config = dict(
    num_hidden_layers=25,
    hidden_size=64,
    num_attention_heads=2,
    num_key_value_heads=2,
    head_dim=32,
    intermediate_size=256,
    vocab_size=2048,
    hidden_act='tanh_gelu',
    norm='layernorm',
    norm_place='pre',
    norm_eps=1e-06,
    positions='learned',
    qk_norm=False,
    attn_scale=0.177,
    bias='all',
    tie_word_embeddings=True,
    parallel_block=False,
    init='normal',
    init_std_qkv=0.0174,
    init_std_o=0.00246,
    init_std_up=0.0174,
    init_std_down=0.00246,
    optimizer='soap_variant',
    learning_rate=0.00937,
    beta1=0.95,
    beta2=0.99,
    weight_decay=0.03,
    lr_head=0.0108,
    max_grad_norm=0.5,
    warmup_steps=200,
    schedule='wsd',
    decay_fraction=0.768,
    decay_shape='linear',
    final_lr_fraction=0.0,
    batch_tokens=32768,
    max_seq_len=256,
    doc_mask=True,
    train_tokens=119700000,
    max_steps=3653,
    dataset='wikipedia_en',
)
Each number is 500 + 40 x the weight over its row's rms, rounded and kept within 0 to 999. Layers, rows and columns count from 0. Numbers have three digits each. The size before them is the row's rms in percent of the matrix's.

# up: layer 2 MLP up, 256x64, rms 0.217, rows 99-198, columns 0-63
# down: layer 2 MLP down (transposed), 256x64, rms 0.173, rows 99-198, columns 0-63
up99 111:474518507480474474543580440573508483489515503528449459506510496443594612471526500515477472431524565443517538570477541492555502444490477540481483532480468512477496504539567501422501499488452518
down99 100:503479505488496480453499558469548549425458488502587460454517545516418438531523433536468510574493549579480465494525506501476556534504509500534415493547526505479465471427455516526517459519492440
up100 113:448511511535508532545510504535513517486489475460491464463459540447503565516536553554440563520495433509509529540500523446516548481543520564499476514463476476489589512577501435499459429474614522
down100 107:556532518507487486480547405458485579441509569510543471507552438539496502470489489538490453501535532488502499457519541523473550503469518452554544450542468566499467590419506478471458501443490555
up101 083:469523495500466485518535438473564413447519509546581442531495492504499554499483506534499497515489471460503497499491510453514453575527522522475514429457554488567576549481566467415556555483445483
down101 085:500538481542545470590507562490424491516522456463442554499459501581453443562491437507502500479479547529477507557477462509500546428567524526559475523555472538464428483512451511535484457486522506
up102 089:597515558596455551501500441470461545449512509545515576475576460482499491459547479456475524436485513464513524530480514465554489536481530429516495521548531573479486482552477510463499575511517505
down102 130:553496532508446493417517409561555541527514479462514566501506431561501500490558542478469465475469511470526541510512515455494418509536453439533562469589510473478447495552522482492461514491549522
up103 117:541512433483497554532531467485496508509505576423562481489468480586539493504457472527399484489488531543449525548502506442525499623510512453461498546484499514539480463497556541480522531439481530
down103 129:445527398544508569545537505479489573525523585441506523510549435488481531523442494466486504470499545538397521498476520478497529510474505507464480522507423469473486417460451517451495507533486553
up104 093:503463480479596419471493525559501550514503471557496542474522467489508473500444530554402477581495526488531489516486467553511506468529451485519551489414504474515470500496470482536416509413481446
down104 087:507510532496484574566475493417441534487540496467543482506551532577556491526485504472599502459530502443464555547542520483449497500527538547437479529576495552479507502477494491454574494572507500
up105 083:523498419573525480456489484486525526515486457488516545517462594509486503539480493476499512542499534537494575489501441492547518505560526435500508485538544510525457435487428465554433472453616464
down105 093:484475521470434523484436546546452438503516514527562524499543464556544477488450520485579452494547525448539495520493486523488483508558451506481429440446472518493480508466500582431557525596515485
up106 105:552544451549470471437514429475535535472594492494571470563538557522570547421553431529533485521444499467502527508493481456451455544460525519508540465505443499522512521477504522456477483467470534
down106 120:535513572532553493483481519430502488484417511426493487483540507523432448541468515541440565469518484564520451560533476519520489535469523512506437578459482518462496511525559467550432518475576517
up107 084:429557515480574480479532501545529482511462534442484469531457425501521482485418554491474470466507393525569526472476400556523434485522481479519449529486515517468508495509481466540518495528566469
down107 099:550527490518460467461447517417475519525535475473446511481537495512529502546477534430502570514466514548524521486508523481546471454479544475465530415459491461481588474450502472494576489582577561
up108 079:555543504575425554462549527439441509448543449516480581510534486505545454572518488502482503414469569517484461513530502584485487544556535499514494441505507486507468488462487506422526528533507492
down108 090:471549493441544475509478472568509506564426575453491458448473506545420500483466452510566565516483445493596555526464426515466473467488482556500473531470486500481483531525538507542474499469456536
up109 088:515510521510407457471428487535579463465466497540528434539506478506556508456582534528471455543491534453559489464484512524510497519492429557479544438490484484516557456505498503465570594529510511
down109 084:579548493522449548517514544473494554478499537459428539430517489445467477518430472548534479447531433544520560504515473499561530490481548496504526559537535489473518438507420463513459502510522587
up110 105:528460532544533484501564485563514533525526504509435516456546481499573466492550509517495464500464494530469476462512487505516419536567518547497563417506609545473483533489535507455475484416457434
down110 081:463521460473525515528470546453499489528462464492522467564489453532404507504502538471507560536542522457579464525470500520492572481434509491531475517553488507531558443555474478583553494593479554
up111 096:513515536498509497515476443451502499374550496487456525454469553529456495508531468502492452562559505529483578610449463486503471473467451502492486483421442498561548446523504504511463449497496504
down111 107:464528541503492545567484465585445484468496481412462508612523480595475416529514519504513486469482515538524488499504427554480531540555499526511470473510489466483469459500551530536472463507484425
up112 059:508489443518436542529484465465502516426472489507567538518466531457409505491509548503487463441571550459504568462520538485492539488501555521514514507541496472476511385466511530515579439502532565
down112 065:502499530505541427514480497537453502528533505533487545446505502486545475503511439539533555571432490534502514569519483547519437503598529439494515443495408514506497583474483480500478592462461512
up113 113:486516471494464535497451532468406396467472518468552490552451550488465468455533479437485623548514545496535497578543440475478484519530468456503516459553492484473480470473473493461513534498513533
down113 098:480477425502492525533444564533417455482497537491454458548463504451492500487471544538466482510593474491502532478495566453505427506518509403542528484582506437460458486461483437455508533504491509
up114 090:546440501473507471484556443549551502515487496505428453465481474500575549522505490496464445525439427468466460467515556429514406519475488537490502460420509493517541484501563464445495530460438470
down114 062:500509528539524594507473546479536526499481490529577523540570564481504485480566493463486594523507531543566502499472452520492585465508481516509541416589498484446439535532482508535515463538513499
up115 080:491526503518531435444508409417494494539497536501578508522435536551538500440568540456510490501539606479514516506513502555536507522528448550459485474502512526500531462510446479438486561508521567
down115 089:440547618493525567466521488556518519455567486462471470518511468433546411533515447527491527476462543520536468531532541465489504535467551503512519532452481506503527597497541505554505435503473499
up116 095:462512556542527492539483589539561523504516511527486516457558494526460456538511497582420440550482513510464460503448500482527504498485456533522514496412568461571514526532498493545449548440547447
down116 071:500459435463544517442489457522442490535429485484432526599501461501525524465538520461530557432528529498569536471529548528505509467558536525516509535585474479479524526486507503510544448587455524
up117 107:468514523416525472486500445445514453468511554537478463476554447509547491541506535516555465483499511480568540526491490537426457535540547532544502541428446432504542515485464460439511551583549478
down117 117:501530506481480546613505480511421565482465550479495467451563492449423495475428505467474567521523476525479502469447530548538443536452441527418471464503545514465477535529496544475478543488504509
up118 098:533465451570501470526550536501388510492483487420465534435479483577450448491470492487430513521485572477472479532622495465491526485532520530449470511523476487470487458473507541481500544534510466
down118 108:504473435430512482473469442609494520538527516496524513530445526495530467438492494466543509492494567498506476458532505544483501473528482562453423552559490511454567409528480552429521487513555509
up119 103:580508520451518509503547496560467525486469464422558551536520454538427535489471541484537493460577548502482507477578557509452461537551541538476512494549547471477489491531542478529498404529545472
down119 088:414511470583521531493460516527487445490551540513522552443485485481463527519483505524495440546473426470528497556489499544510558440484497509500508524436425491528456447542445491409538576531470525
up120 104:464500531520447485490538477435542479455499478530501568471502498530489503507517482425515570517433468539450475563530540567470591481485447496501512544475533493528559436528455511435451501568569539
down120 109:489487456516498452468467520520477464433515508505452570543590507527478407544484458506582515480526467557469512427446493527508471494478555507511477424464576454503513472514501525567496474443563491
up121 091:509429449531533381487557480512518494494513484530532437474515460507559511484432551496462525506487520484522492504508478505526432492574464510493538491442521459558589504510556479483525530391454485
down121 085:496564489457485555534441523437507508528443511428479609460541494590476517548456461530543503521521467492496487505500475468507557515478516457479465512547486508425436484484446463445484481578546473
up122 090:440510529491497486541465597530510500467552505484532518595466451485428452504469461517478505505499462544499449510538445557493483513497533531518490570467460524488459494502623515591533509501552473
down122 107:456523501544509491540536551506480484480582434550488543493450474500589570462547543455526539439447501487474579584515524565537516497491460433506544470439526447461474503491511549478481505505500523
up123 090:551533507493505595498499530467497500454581433481486555451484476504498492526562389544476481467481458486419509507470493444423532498473562461559490489482506453477497457442469509458470450470518469
down123 091:516529468499532493545523468481435480524466508524531392520459478464530499477496506463470570612554565444542417538517472543504514512528492554500506479449490537541507558495524514485481567530447562
up124 131:482507562572512530533498557491507547493490456465468528467459528483512515544562489530454535501430456566487513502495448498496518478519599430547541537531495532499471470508457416553481425407506487
down124 105:512498446457523498463510463489488453546506518524535517581570467516513436496472557496565467512584537439535486514494543561497504504468426533476468464473511447493539567476529603485542554514440509
up125 066:514560462486556530496554477464470538477549491565464457474494517486548564515480500515576534504486508404566491539497549463458516534449545463517513533496369480536518481523476457545459483556485520
down125 078:511502558459520551520483486469516430456405570492483486542575480512432478459502503498441490526556573510459457482515428494492466552530478511532459471480596558491441545470469501462475535478521511
up126 119:440503429521563407467511454553519525487575533542570455552523496449539426507481513516550475518487556542500506469532475491471528523544508585511548456497422492515522473493533555549528461500489471
down126 098:540541587470458557569521522448508495498434472442472557437518479531479501506495533506474480532600460472489509549473496551578476479473478435517476573515588538473470533542501512469493543504507540
up127 080:450486480556543526476533502542435492593568497529572571461565533476503524482454514518438508469565586442477487522442499445519509515533432552470459500484514497540456473540486556523467503509519497
down127 105:493452476544440543463562480520549526463546475510519531409589515448492517496478488545450414468489518428528445525498492470556515489492451560514463464536571487535467479487522569480537554539488496
up128 073:462501514498461463495461594479542565437571455478486461458501546441441500505533513582517447508522433507548522553430496453432492503497491435541480431515521484506502510474483518464453542474521441
down128 085:522456565498474540506517472527438456520447492429528468521409498456503462446439525446516483516477502490482461385490576469502513542528480574488461503499497530521554443499516450517500438559488543
up129 056:484471499483507527565579435489515462450508559557488406505464519519518532433456502481525461541486467554515550507518446472527475570577455540491540479513546539534496483494540478555481561411500487
down129 065:556526484454485511506446482478445481567501504500496469568526498522475462485490470486532451425521573484552529499528479504510536474423504430561455564464491524453395564535544468501491568481554501
up130 100:547531471456516551470481480476540499501491478551545603483511453501483524476444550501522506501507505503378533467492527561464472548585526554504508436515595453537533505468515551495528466514543470
down130 094:440423506556493481459499487565465467537501502453502404490498553459494451487499460481445551510460518513581500570502508410509486504467495452528500524538473567521490500477563469584445499490456541
up131 096:559500483450535514477495415495468483484523447472574530491497460532554462496470519496524523448536539502479556441406589541469453497515514545526471466518493481549540411527459482572532461477491547
down131 097:475520460548511537415516556579516486534550515513482505453543578515421489523515481474468485515469475514532416491589433518553541509459449462450463468520527486495473533504558539451478543490545466
up132 118:535486545510480438497498444587471524532523564543483454508541503532490477484530490485511389453449470528502532480505499494491458502492492450539490517481470569589504550584563504542486568560555500
down132 119:423556538507545457543559479581504487556492514541423573510477541485435467538523475480465529431526497539523452497480476413461490527460501492507529549521479539535435525471575522506461479495556501
up133 100:566518460488411457433524497497471529521493463438547512532544498553443481498471496430562485430536577453501522536541488567509485487489528480543442465519458495454516498442525509547473565576511512
down133 098:394504551490611551538442541509506526503418543486503446473504485458452517527478493479479545555555461531556535447490503540481458559484538554459503524466544479473527492467444443529530507481488521
up134 103:528516492492444501487545464456518459509537499586483431491474535496544507553513477470479506480515553407522448483487474518618448567525483522475497518430476409502545466439553478476520519484492546
down134 101:482481516504482475499486483519444526540446563452502570485524491489446467519499485523518528477486418566568511517485497469435479453446532516486461461452508489415424505546473505536424494486392442
up135 123:459498516536458426487474516461486422497505516483483490526559490496492510490545533461434496476530597493574487585472498488503508482457425446481523454411494478455485577501511535435465577521487499
down135 074:509491418450499524518513477509507523500494465505453526460393494489501517472482471492556478479449407521434566384499467506488455472482514509508480519552465486537527431495457435513489404492467509
up136 123:540465448557543400478491555552529460539539516560542493543577449484526543491527512518504523475505529480532579492520553432525515537477557472509545437506555455450477478469540508512476515485455430
down136 124:555551597483483493545474546480483498427444440431511556539503431524464499492478516433490592574514439523514474492529498507533466552469550507482504509482450520519548537526488460557542496537478547
up137 127:424500560529519463554476541530478527467475495453426480498512499430467506543503486510465489522564480545537534535425504405497474475477517535495563473427422542485481513571503493521471441422479491
down137 077:608485460481479519493546490487574511556493495540517524516532513570560537480548521572533508501461535497470503446552532548558529504509464491516481539547535468525536525488507507442579569590542536
up138 096:560588482437481454503480517467475530422489525527484589438404431540476461501470515487513517532458514552426561467558465574477495499565510500513502503529531503496552478504476491496479503488564478
down138 100:524450465528497497516487510438478399490428478502475420515484524503558549509551468464545541468543529468527518558522478518472542524522455521532448429524474484463453580491520493423465552461441456
up139 094:597522502498460501502534487430515497495509520497511443537476517531576572509480527441547557491514558451551530552471580530496533524460509469542555534529504506447500459442548556439530483567501543
down139 093:525492489548583529529492577516557560511508574534497449485470543538523455489506481506550519530429538528453469531489529549509502505487511520555507504513564498532515544477531566628431530487546525
up140 121:541507501494451478526571442473483536471551477438568550570450561527414478501470470419500389503497495493444502526491492429517479530525508539499434474486494527549549498513517562507524457519509493
down140 111:498525476543574526480517452481546517525527562542439487508536425443561468570478519552485545531448462510510528453482464545430508495459518453428547556503516438479488520468536452550457562479484520
up141 132:544498538455495466509488472525504485464455484455488505483501478544497488402498524574473548472508452511553482461384515462526411510438516445434534544498571500458496496557545516422479523492525514
down141 119:502434532502528463519505515432433460413466459511490449506454452502440498473552609490462483480631479471517471553519540494535470566482517492462555529507534515492508470539502510507524508505459541
up142 118:562498476520477501477487487516543519569484481481524434520489517469436451510480523543442503543466440432561466423448489519560410584467519471502533457478540467464478520481491475469488549543585499
down142 129:451444475456483472459521526557457482434488547486464468492451535515393417532478514555537492513542498482578455541496542516500533484502499514504521473530431536472462519511527566473502445514399544
up143 140:472526515434505518399512510495543494497501546504448528524517537451561528568517453469470540510535586487526462533465471460513465551493572533533502446468550503524468587483492562473511464446544436
down143 124:474492480535427468543467499468514531488511490492558495530448486512470499454539526539507476484414412507500510486502549517460492469453418474478488601526434525553531396540516524488468523559452542
up144 130:449510591509485505518544455528563472495479540506454409530556486471586574551547505518456485531469496492563451474500507466534465519483532558506583511452482539480505509532575444483534470484466527
down144 085:573483460515562517510505566474544551526508507543577571529530535563516499501537509526540508518539545586496530513506525513568534495590488517539473496557509504542500567527473579504516546567551487
up145 124:443536500506530476497547544526551453428510479543459497590429510491554596584514536463489490454485491591457485499504471486549498500522548430521536466503483528498511438490542500428516508459513469
down145 121:530548497510452497462486481420404497544533479501517479439547467614493467470558464539564470531514489460480549500503461572549529475509475566551475502485499526498542518545465496535479491536417529
up146 110:476484532531485498492524448490454450505523461430532554581506532470527533467516510415496551512459396517527499516563430452485510533464522488509504437522503464565500518579442429532466535495502456
down146 124:522488509492478412554554515489523513465470482499553571580482500434515480487511613437487559460489521573516516467478521490519430520582567511532449521516561485468503492478511508495517523487558551
up147 101:485515494469578452457560545511509520516537508522386487490440476498422595536537455459515549460563485479509540555534480459485505528518510520454561485448484473492505514468555515448522566476521456
down147 119:505531541512556526508492410513516485528514526517506559555550436487472442457499460438561383487504551539516502443517462506460542518521509517548469500475524521507450620459478493491483493476543455
up148 092:491462511467519427479474418583521482490486487520532420548533467451540477500507547511517493540507512455530491417486489498487423521519453610479544427510507507521522503501557481519571517426532491
down148 081:541521461540444564543566538398511477497511442487475534456517489573526507485465486524516488467497460507482453545488468488462578422490524421530438564475510461493457495473490496449457493579519476
up149 111:475512564492414505489537442478514468427540461477460481543525509490573560521558394561482463479518515485489551530485545462546428533489471519473517469471436535520507500536494512485465504403495536
down149 107:506511554546445577514504465426494403563501491506467522528534522509452431471467438586492493553462502513502490519511553496499548535501466571468485463466455572499476446522479522483449493573460486
up150 097:524496513492515541456543491520552514466458573540443465369441484518522519463455496517454575574448481461534466453486512497542460487523512470450518518421519475472514520517556459433494472535473528
down150 092:514491461544494387562435521470506503502565468471565481531489515463475480514589474480531498476551502485461577572530580497472477489486447514567465473567479499501458557456486533503495492494495434
up151 094:551502451504580428506548486498508514523499449519565518452451482508534459490453504448480567585464553504469474458501541462503493536520499485531499476468492439527574402426509472496525499439436487
down151 089:449473474547453570485457519543478484519445536459469548516489468490502467492538530514543475408543463470507478541511420549538542489458521447493440504480519545460379573560484466503486467486493503
up152 135:514466505503479473428445542510476528518532437447468488446561432526529511583524567538478533486513477508538498505478552557478484449452457522504406578468507453479498432494420504533529519540511532
down152 119:450536469554552526486511450533502467515445542564536515577467521462491485461454513448513407537490514488493485406467499417475522534484539492479551463515537577554496528486550516487441493443513449
up153 090:576458493539487506534573501542525514496487489525556517522520478549644556481450503475517544508544557482485457556472532441484490545506506532535535508439443531460553440504520481476456509529472443
down153 103:560494540563466488498467494555519529469500524453449541550535516521535362545494534496512580501426486539462452442554461488494505536472474451430535493513549518460514559498490460508475454523523493
up154 095:474502564503515544503501521514515392482436498527457513537420524515623542499558435466500521510465519488447478513501487494496504551524539420509510464504511466515565489450508454502516515416480568
down154 115:499504541503479470486491591445526434511449477568475487471478505545578530503541450529535453495506417541466431444503485528540495450500479450479508535517535480533538421482435417469518528447494527
up155 103:515529486501474493455494512477462523460512516499498561404519505484600507467445452582500512485489536566472488515420486503513461533529553537489500382452510537571495533462440519482483497476448453
down155 108:452497532522476516516471552526466479518479480519534428462558542436510506511537543514525524441455491500523519512507471473549469516474427518433404605524487507483586479483517436474500451565551542
up156 106:519458560489494487498570458542527499465466567489506455426531462523531504476429477519463469488475514519431449442496542490507438544565496545504481516412561525550555539449535523433550512476459478
down156 111:487593401514458520509490437439491493501516455456473495513505553523423509479561491533532519496499463428515526511492516438500547443430495480505434532559451522473495484499497411473455559456514522
up157 106:511464481506479523515585523560540497503535495540499466422464491517610548477501508499507540473470485494484482467483523556505444485548422476559503583564481450521487439467462467499440447425480480
down157 114:480568506518535445496441561552507523487488495505503613515496464513456453512557514487488459443471450547492510536501503550529575503475488559491444509545488528531529545520567583570565486506510447
up158 085:563478494499499501463476461554501524511475483561514558482463507504509538529524544540595493482554514491457502438410632496492488483534541474505541495471508492531563452525507551443523520411467491
down158 108:450510479481466472499503439491409437530496440533579474488505606491497492471533535554515514479538513519571489514499471581540455521538506490551432532509525535474506558565507450538525573464493495
up159 159:483486551532541451494541491478571550474487482488456431501545524479525524559516482549477425500494476504504474488435551376500460534448564524515535496394446506485529509548536457519484474478460487
down159 073:484480438457491525575475551503531501510484462537504517532476481481519525446528489459477495498486490525524499413494444504576515463536381535505542491581470454452446552504489530398493461556471488
up160 105:503568414517450523493492455487554496425524514584515464453464491460462421515511502576462506533440554425479500515440491551527536534530453477517527504500511482543479482452526452454509557521517564
down160 107:512454580450554507427514512576458493544451480516454486474484490522461475536478493482515539481537570527516511490502515473492436482546578495576478505557540521401507563533442475515532426535487489
up161 134:456507472435461623505552524524492541512499508526510488446424531561491511476475468503551536587526445529507532470472470502528535530537511451496460486559473512525478487542494486576430510577519442
down161 127:491501529568592431505461484500516496523540515479511479581577450463488499493562536476495514493466517473478465538512510517443538487498577532527477569423559493464551509426541527482581493492455538
up162 107:510502473464484530497564474509436522497436521469472463495512453490565605450466529478485561508531546432517499531551544520542472551477449527472543442449509506467484446521467493459462500523385467
down162 107:525546504485560497496518537427486504461425511473442457604508513496485430515448486538483461509527528490537506456552543513500521541530559461520506485432589508462526555481440502579487531478434480
up163 108:479544497445544478558440553477532525472517491534568482490436506510474458457466452540467554567494472523430469501425433511489506563539494501478558489443536444483507500494511517566498525400551487
down163 099:549506464513533470465596459535458500500510546517414538523521446547464523496489577403494494489530581457544501471599507514510508460536486472524553540536479547478495522539518492466459450494457465
up164 101:501563508533463521503549506556543511489505482483529550474516529477538598489587544471459476456451488497479569548535501469482484495462446515478501477526428538524468449584518487417467566541546452
down164 113:527489508448513471484480526412497536522489490502570502475440527549452520503480478518455450535544552498497467466493437528525554487525523512555479566560535499563478530435462549603573453447468507
up165 111:528443537500543561522517532595509436516555519569522475469516506559539472502428478506490551469491592508533469496405534482495522491549464492500493492460481467501439437442534475442442483456486506
down165 110:523511568516488482463493569531447508491551523503493552485525462574497483482492467522492599489490458526523450424452438513498509518585470411464508458489501528511536475489522437493610502470451507
up166 091:499499421470547499473484511524443512455544585520487614509522484517446380459425481514527446490504536512461478498500472548494577445490548524519475509489464471534500470478446555502458475511488491
down166 086:510421473554475527587491547512443520524493547450520443427472533486561463531497541548567568523483492498532551525505444555485510464458499496468487551504517462539544415511446450518483551461524485
up167 103:442495516450531497545504448514560477462436542455444499473503531487444484532499523453464453613460488488544457438490510510474494449490524560501563498427482501462521386507514485497522435468512501
down167 101:577470481558459472508501522457441506521555458508530496517546462540566490477519502557527501402501462479456518555520543479503521501534532410475434507529517491555518579503404501543503515466437499
up168 114:446493487492397588531473497474554422376475480510539487516478493487466540453524518490495473466552503459403524443478500455523445512504520501487527489464521505461510465504535469430507539550496535
down168 099:549479464497512457499518492537495517565476488430518463440541522537516401541477508425549475448478525506484421534507440432486499496488543481569488508469489538525509571502451560570524434545533492
up169 077:518535543467447516493574378502524480483491487492471462538498457501603494471529493545539454466439490468504465536495466576450466537513512520529482425586482536466485552463496447538519512469501533
down169 083:466548434536551509494469534498478507513474561526577579491548471520403488479397471513474455536502524506424444467517456476496505503444490501461465551485581469490522527516451570493492465533501489
up170 136:481468498562505583488549527430499500455480556523496486436488523464482506439466479494452545499467481483500479442607510546530559548525567462508512517515609472436448496477483522473522445512474524
down170 130:476530448470494515511489483566558512523571421530482456465509479499543537571515536565545472545506502543553535448505476530473460461409435524496541468514482464550518413485469469486450541503467440
up171 105:514454466532486480445509529458455522500486515514548414453462540481568494475478511494468618528454505420584517484548474579501484495570478490499558563551548485469516509471481447481536487478514517
down171 114:458482470464455514540571518530496527524534505503489533512563506514542492557483450522457531491490446436574457472499494597406545471442494553505555506485584443463494497433548540516508490543476504
up172 118:480538519506532535550554493523485494505496590521501553538528487552466482516486512421511403530556562571578519502433542488495540497520511570508478468414464474523502472560460552515462534519528512
down172 122:464501535502430488520440537516525553552522427474528501451522493469526532487506512560489530487473439424528518429515483500557507580383532446480526527547516514499448483417532454468479491484466483
up173 107:530515551485487484495477581532465506499450498556498502451540414429520499551512472444487504523492568457487466509514584569486506477364505504533510525477441475514524476468439456516490497541552480
down173 144:505512517516467542495450573602535521505568518504502560534493474507504497542488426475474440495514525471508541419528447493526452450444505572475519537525434472513573461552507529463474468554530450
up174 059:498542447532411554433508445432455447485507500532453520512473520467540473513563487472490573448461516519496482518480485481449539519471496443470508389535529479526506458453482504477543484590532544
down174 077:501538524515501499535467530443460436544560463546543494545481460450529518515434564515495508525557519504458404498489515554503465531494468585541512583515583571542547449496508506513541476495465480
up175 087:443505509525471499486463517509568488512498517512437520523535498417473506461468568503427460428493487496491540535484455470509546566523447391518471438511492494512470506513453500505534621490561522
down175 102:553488505502555487554517486469496514485521418503560523551560480504488499412481551481539436444447528520464476482496495548476522457545515488498471644502525534516539484490538502546507432532465563
up176 123:524509467510508564518504472516462538551549497460441589532513499530394519480438493526498422450518464510558515477507478488504467442506524494526459547493509576453445487498493550468547605539515518
down176 114:471423521487527475459456429503523434422402503567460494478463488481524467494557542469556587494484559529471478492510592508498488540546547533505476499496503438421506466453479490494494476494493496
up177 106:482552413494479516483587541533538497498539496486490493483541575474510471496522473549503492495580576465602447517452428547487504473533494480514530499491534493561537556476491467534532568449546533
down177 104:536504566452516549511464490552426474517469532511472517467475436547473501469497526435535550497475430584486482489484528431483537529457473513521477545527476498432531419541476466431545448532452448
up178 124:525501573502499555502560498530514448520474542484501525480515440548446532435465490470467526552451470507464415473594471559522495470565457505498474547487611502483535526445523481484517503561468527
down178 105:493566455493454490529416441505470456501508451460498442534486539505488484526514559520530477444571516514537530537447517518490517442445478505548410483532450547483468509561526458525479466400510442
up179 124:517522548500431535492541486445491510443534479529492600437518537495492543465534452466482450467531516494510515454449480532560479491437553440513436518497536555567468514520428458433531532519556531
down179 117:501470467456525572527471524560496448521536488482439533445515421502486493551471576524558505553546479487449478451456513473497558517547467484451477439526484491438465413553479528556466521548524466
up180 072:582488526524432495454556494470446422455539501504487475494525524491537568512538533464491446503490536455509542561558575539497519495486466541466555424495532500530466512478492514577475524512394522
down180 095:541499489429497467483474528526536587424488493520402502483528478527546543489465509497540487475549467476582528520511513543512503509462468458504534435466495439493465519416436521590481531473541442
up181 084:465554463426510477523490422536566491444484491536466504504403507488461472512527475526523437546435488457437477453461531533530504483492466580522493510482491501559530390467529523489554514470516543
down181 081:531456514514456513418556493440409471502509487496547505478557471516515504495443500456466518436579487481552467507531495478502505485516488408479488457506547474446441592517438462520479433523449478
up182 062:551468400501441521500502473491465442485524520576459485417504455566509468492484494510463493465497537502509512518452494558494495567511482470485463512441514455550405484480506516504482637479516489
down182 064:455510560479474569470475508561518494502511427515436410507481480498442552532448519449466508487508538421540531441566475506501501543536481559460527465579520495450509467494524463498525416532546490
up183 090:564522535486548434455514447472492455567571454470503539511386478515498505483556511531497450499502475532508564556469540484467469447448435445495455466481479465572528521499458493467478467546519544
down183 108:570477515510476540467504455505490521554526451441550395557513485524524428473498483464504499482533514503561525432531517455403503492432491431544511513566499456499502503527497514515460405472537483
up184 111:448488446463537418457414456522529437487504511498487561533419454507542518404559503486491513450497473457496509521462483507412487490525526473465494405499507562497467533467538473500510518524472450
down184 118:405574511509539493558552451420468482520451451444447518522520508449522483515490583447470517556457580509481471502513521536540510538504485475470561475501508589481526585535481483496477512519495506
up185 130:497474537493487495497535462497487521499417510496502530499455461487460524463509526457542455474504536533458546447559563510504496455534557585527519552550469533451513406546477472494473359509508493
down185 094:512539534503529553527487573554548494554555518525482473510592526471541464547476509531461556536497490480560454531469507469531496563449506491466500509463548463545515587481520576490575577536490533
up186 134:498591438465484432484468529483510503407484480510501446493449540536550494497435489520472481480519463473584491518547522407485526487446514459481446550553523491478488528574537491502424531450517470
down186 127:475602537522512441484494456462451518459407547519486506460467505522544454539544475448461504524504537501564477473550552472473541486490554490534522487600500490500468534589519536548488538438488502
up187 088:555490439520512458555516508563491512514561476509510561497489509555489426466514483540484461495522573480498474542449532440527551504476459504481448423447508418517512483479484628523472545475508462
down187 092:524471545524481463494565427505455480543434590434510554503534439499494515458534532536519570458497487568565479454527493584538491461500553543515447553451513470512526566506470483513530491526472513
up188 118:579513469451495480440526415489501514517497478511520497563431494511597572452517480478566454432490525446445517514541529486477473547520568539503486493575434494484530477520523510505536463565467488
down188 094:439530563552542534522511564498501511496491490513487478487554503403446463501454475488430565575507488543507471481432475434477486476477457445424492467490535458440506489468471459433456537477449491
up189 088:517514478557489539441498508464519439485495526590593551503468489519534502474479510451492551418479561515434536572532477525502554511556543491487555400490491475513538526481537529447499496512558530
down189 098:461425446559564552517516508552485430492420497470492560544449456465536536494473489501473489505548528544445511547576478478519480550575585519468483490525531471486467491456458537568474501476509470
up190 112:547432443514477426430546501521459537486518504525553507518515438492524528461470509521557418473603523474505530500558540554501446496501532575458542516465459545516497523594536513495502520528470496
down190 110:535527522476570534452491442438515480450449408472524523524448484535543496442517503523504531563475479448479408552395509552468516532526477500462504501459538533485525457496465461513516436537473535
up191 118:405544598470532542494540446511530503521510550498406457507591488508432511566498491495467458522483468477574480433483500481497450458472505581505531558460500548460513491530513479484479483495488485
down191 092:563404419493457459462413518438510482486431489515518515512457510504575460468499501535536461463543517531472491534490519478509549492517513425504518425476480473551425541538443462548547511531486509
up192 082:518522545548473557504519518547530472547582436538458524498562465499452436507489477499476505547470552556569438489476495475475496474518554504501481579454401440505525509552544474563499528517538473
down192 111:513543510530513494520568485492515525478556578526479476530497538565475545504541446604480456510507508419560556512484558537482522534484483515555568446520500478483475478464459571527517536423482563
up193 098:485479438525409499512519431503557438466508429465511499488523524470565516511491462488491472534469428493448474470501486498489515421429560477458467517466579457536544474538508500533515588479448454
down193 106:490480567475480482431525516540498461435420457529527460483544515515422468491491503471575533523521486547460557507463561442498539467518502433477480505498505526502544526521633480506455514554464526
up194 073:473495417542531502498504526556482477519527467540510499587416590494547505469525513510516466397496489488468518480453478494494576494531480453467544469514442506533527457476500496562517544435507590
down194 100:476464557427506427479441445525564533439531424481491512442487459510531525470518484486518452472374458505485404471524500479498481482507465472518482486516555510514494496511471572584506510490506465
up195 132:486527411461537451484479504618496502560520519516515466508446491479594512511530532501542524506508538499481521483443523507489543517517500615556505469478453509469476452483576538484567476456495446
down195 113:479498555514513568465554460393454469430493445488492526475538474518418462508506582495480439520556464498501454470512485521551478567497473386502478496484530517490472528559503451538474530506498501
up196 117:598458466504460519442431430492482521508497523515508540500491435472556451397478514535454521460439525499470494420508489522508479530467501454500530461514545454470407526464512494539530564478472528
down196 100:437556548463523491520554550494485485467555435468520511512497497526423530524476482460497456540516531458484505620439506472478518420535454531490450543474433476441487483478493486466432464543513446
up197 079:527448416553487506454559511482463472528547524500570443571453548450622515540436487507484511485491486581483453471526500503449464532522557521480518505482540502523471504556485481535530509482474435
down197 101:555541552535481414492483536434498538468512497448544546551534487565533540477505488489474567537476455549471500499551519515441448450495501504530557549473560473406565550534518476475516521520438499
up198 083:557466451477553482496552450538506583498507509511478532406490466495516468450507500530586505474437465526414575449509491500505428502571586519522512506543560502491508467516491497503473449461502462
down198 073:417564540485461543511448556496464437554494480510527472566502515492457497469508503440459517531506514433583417556510467500538567529433460420506487542550477501515481503531502541510503524565513510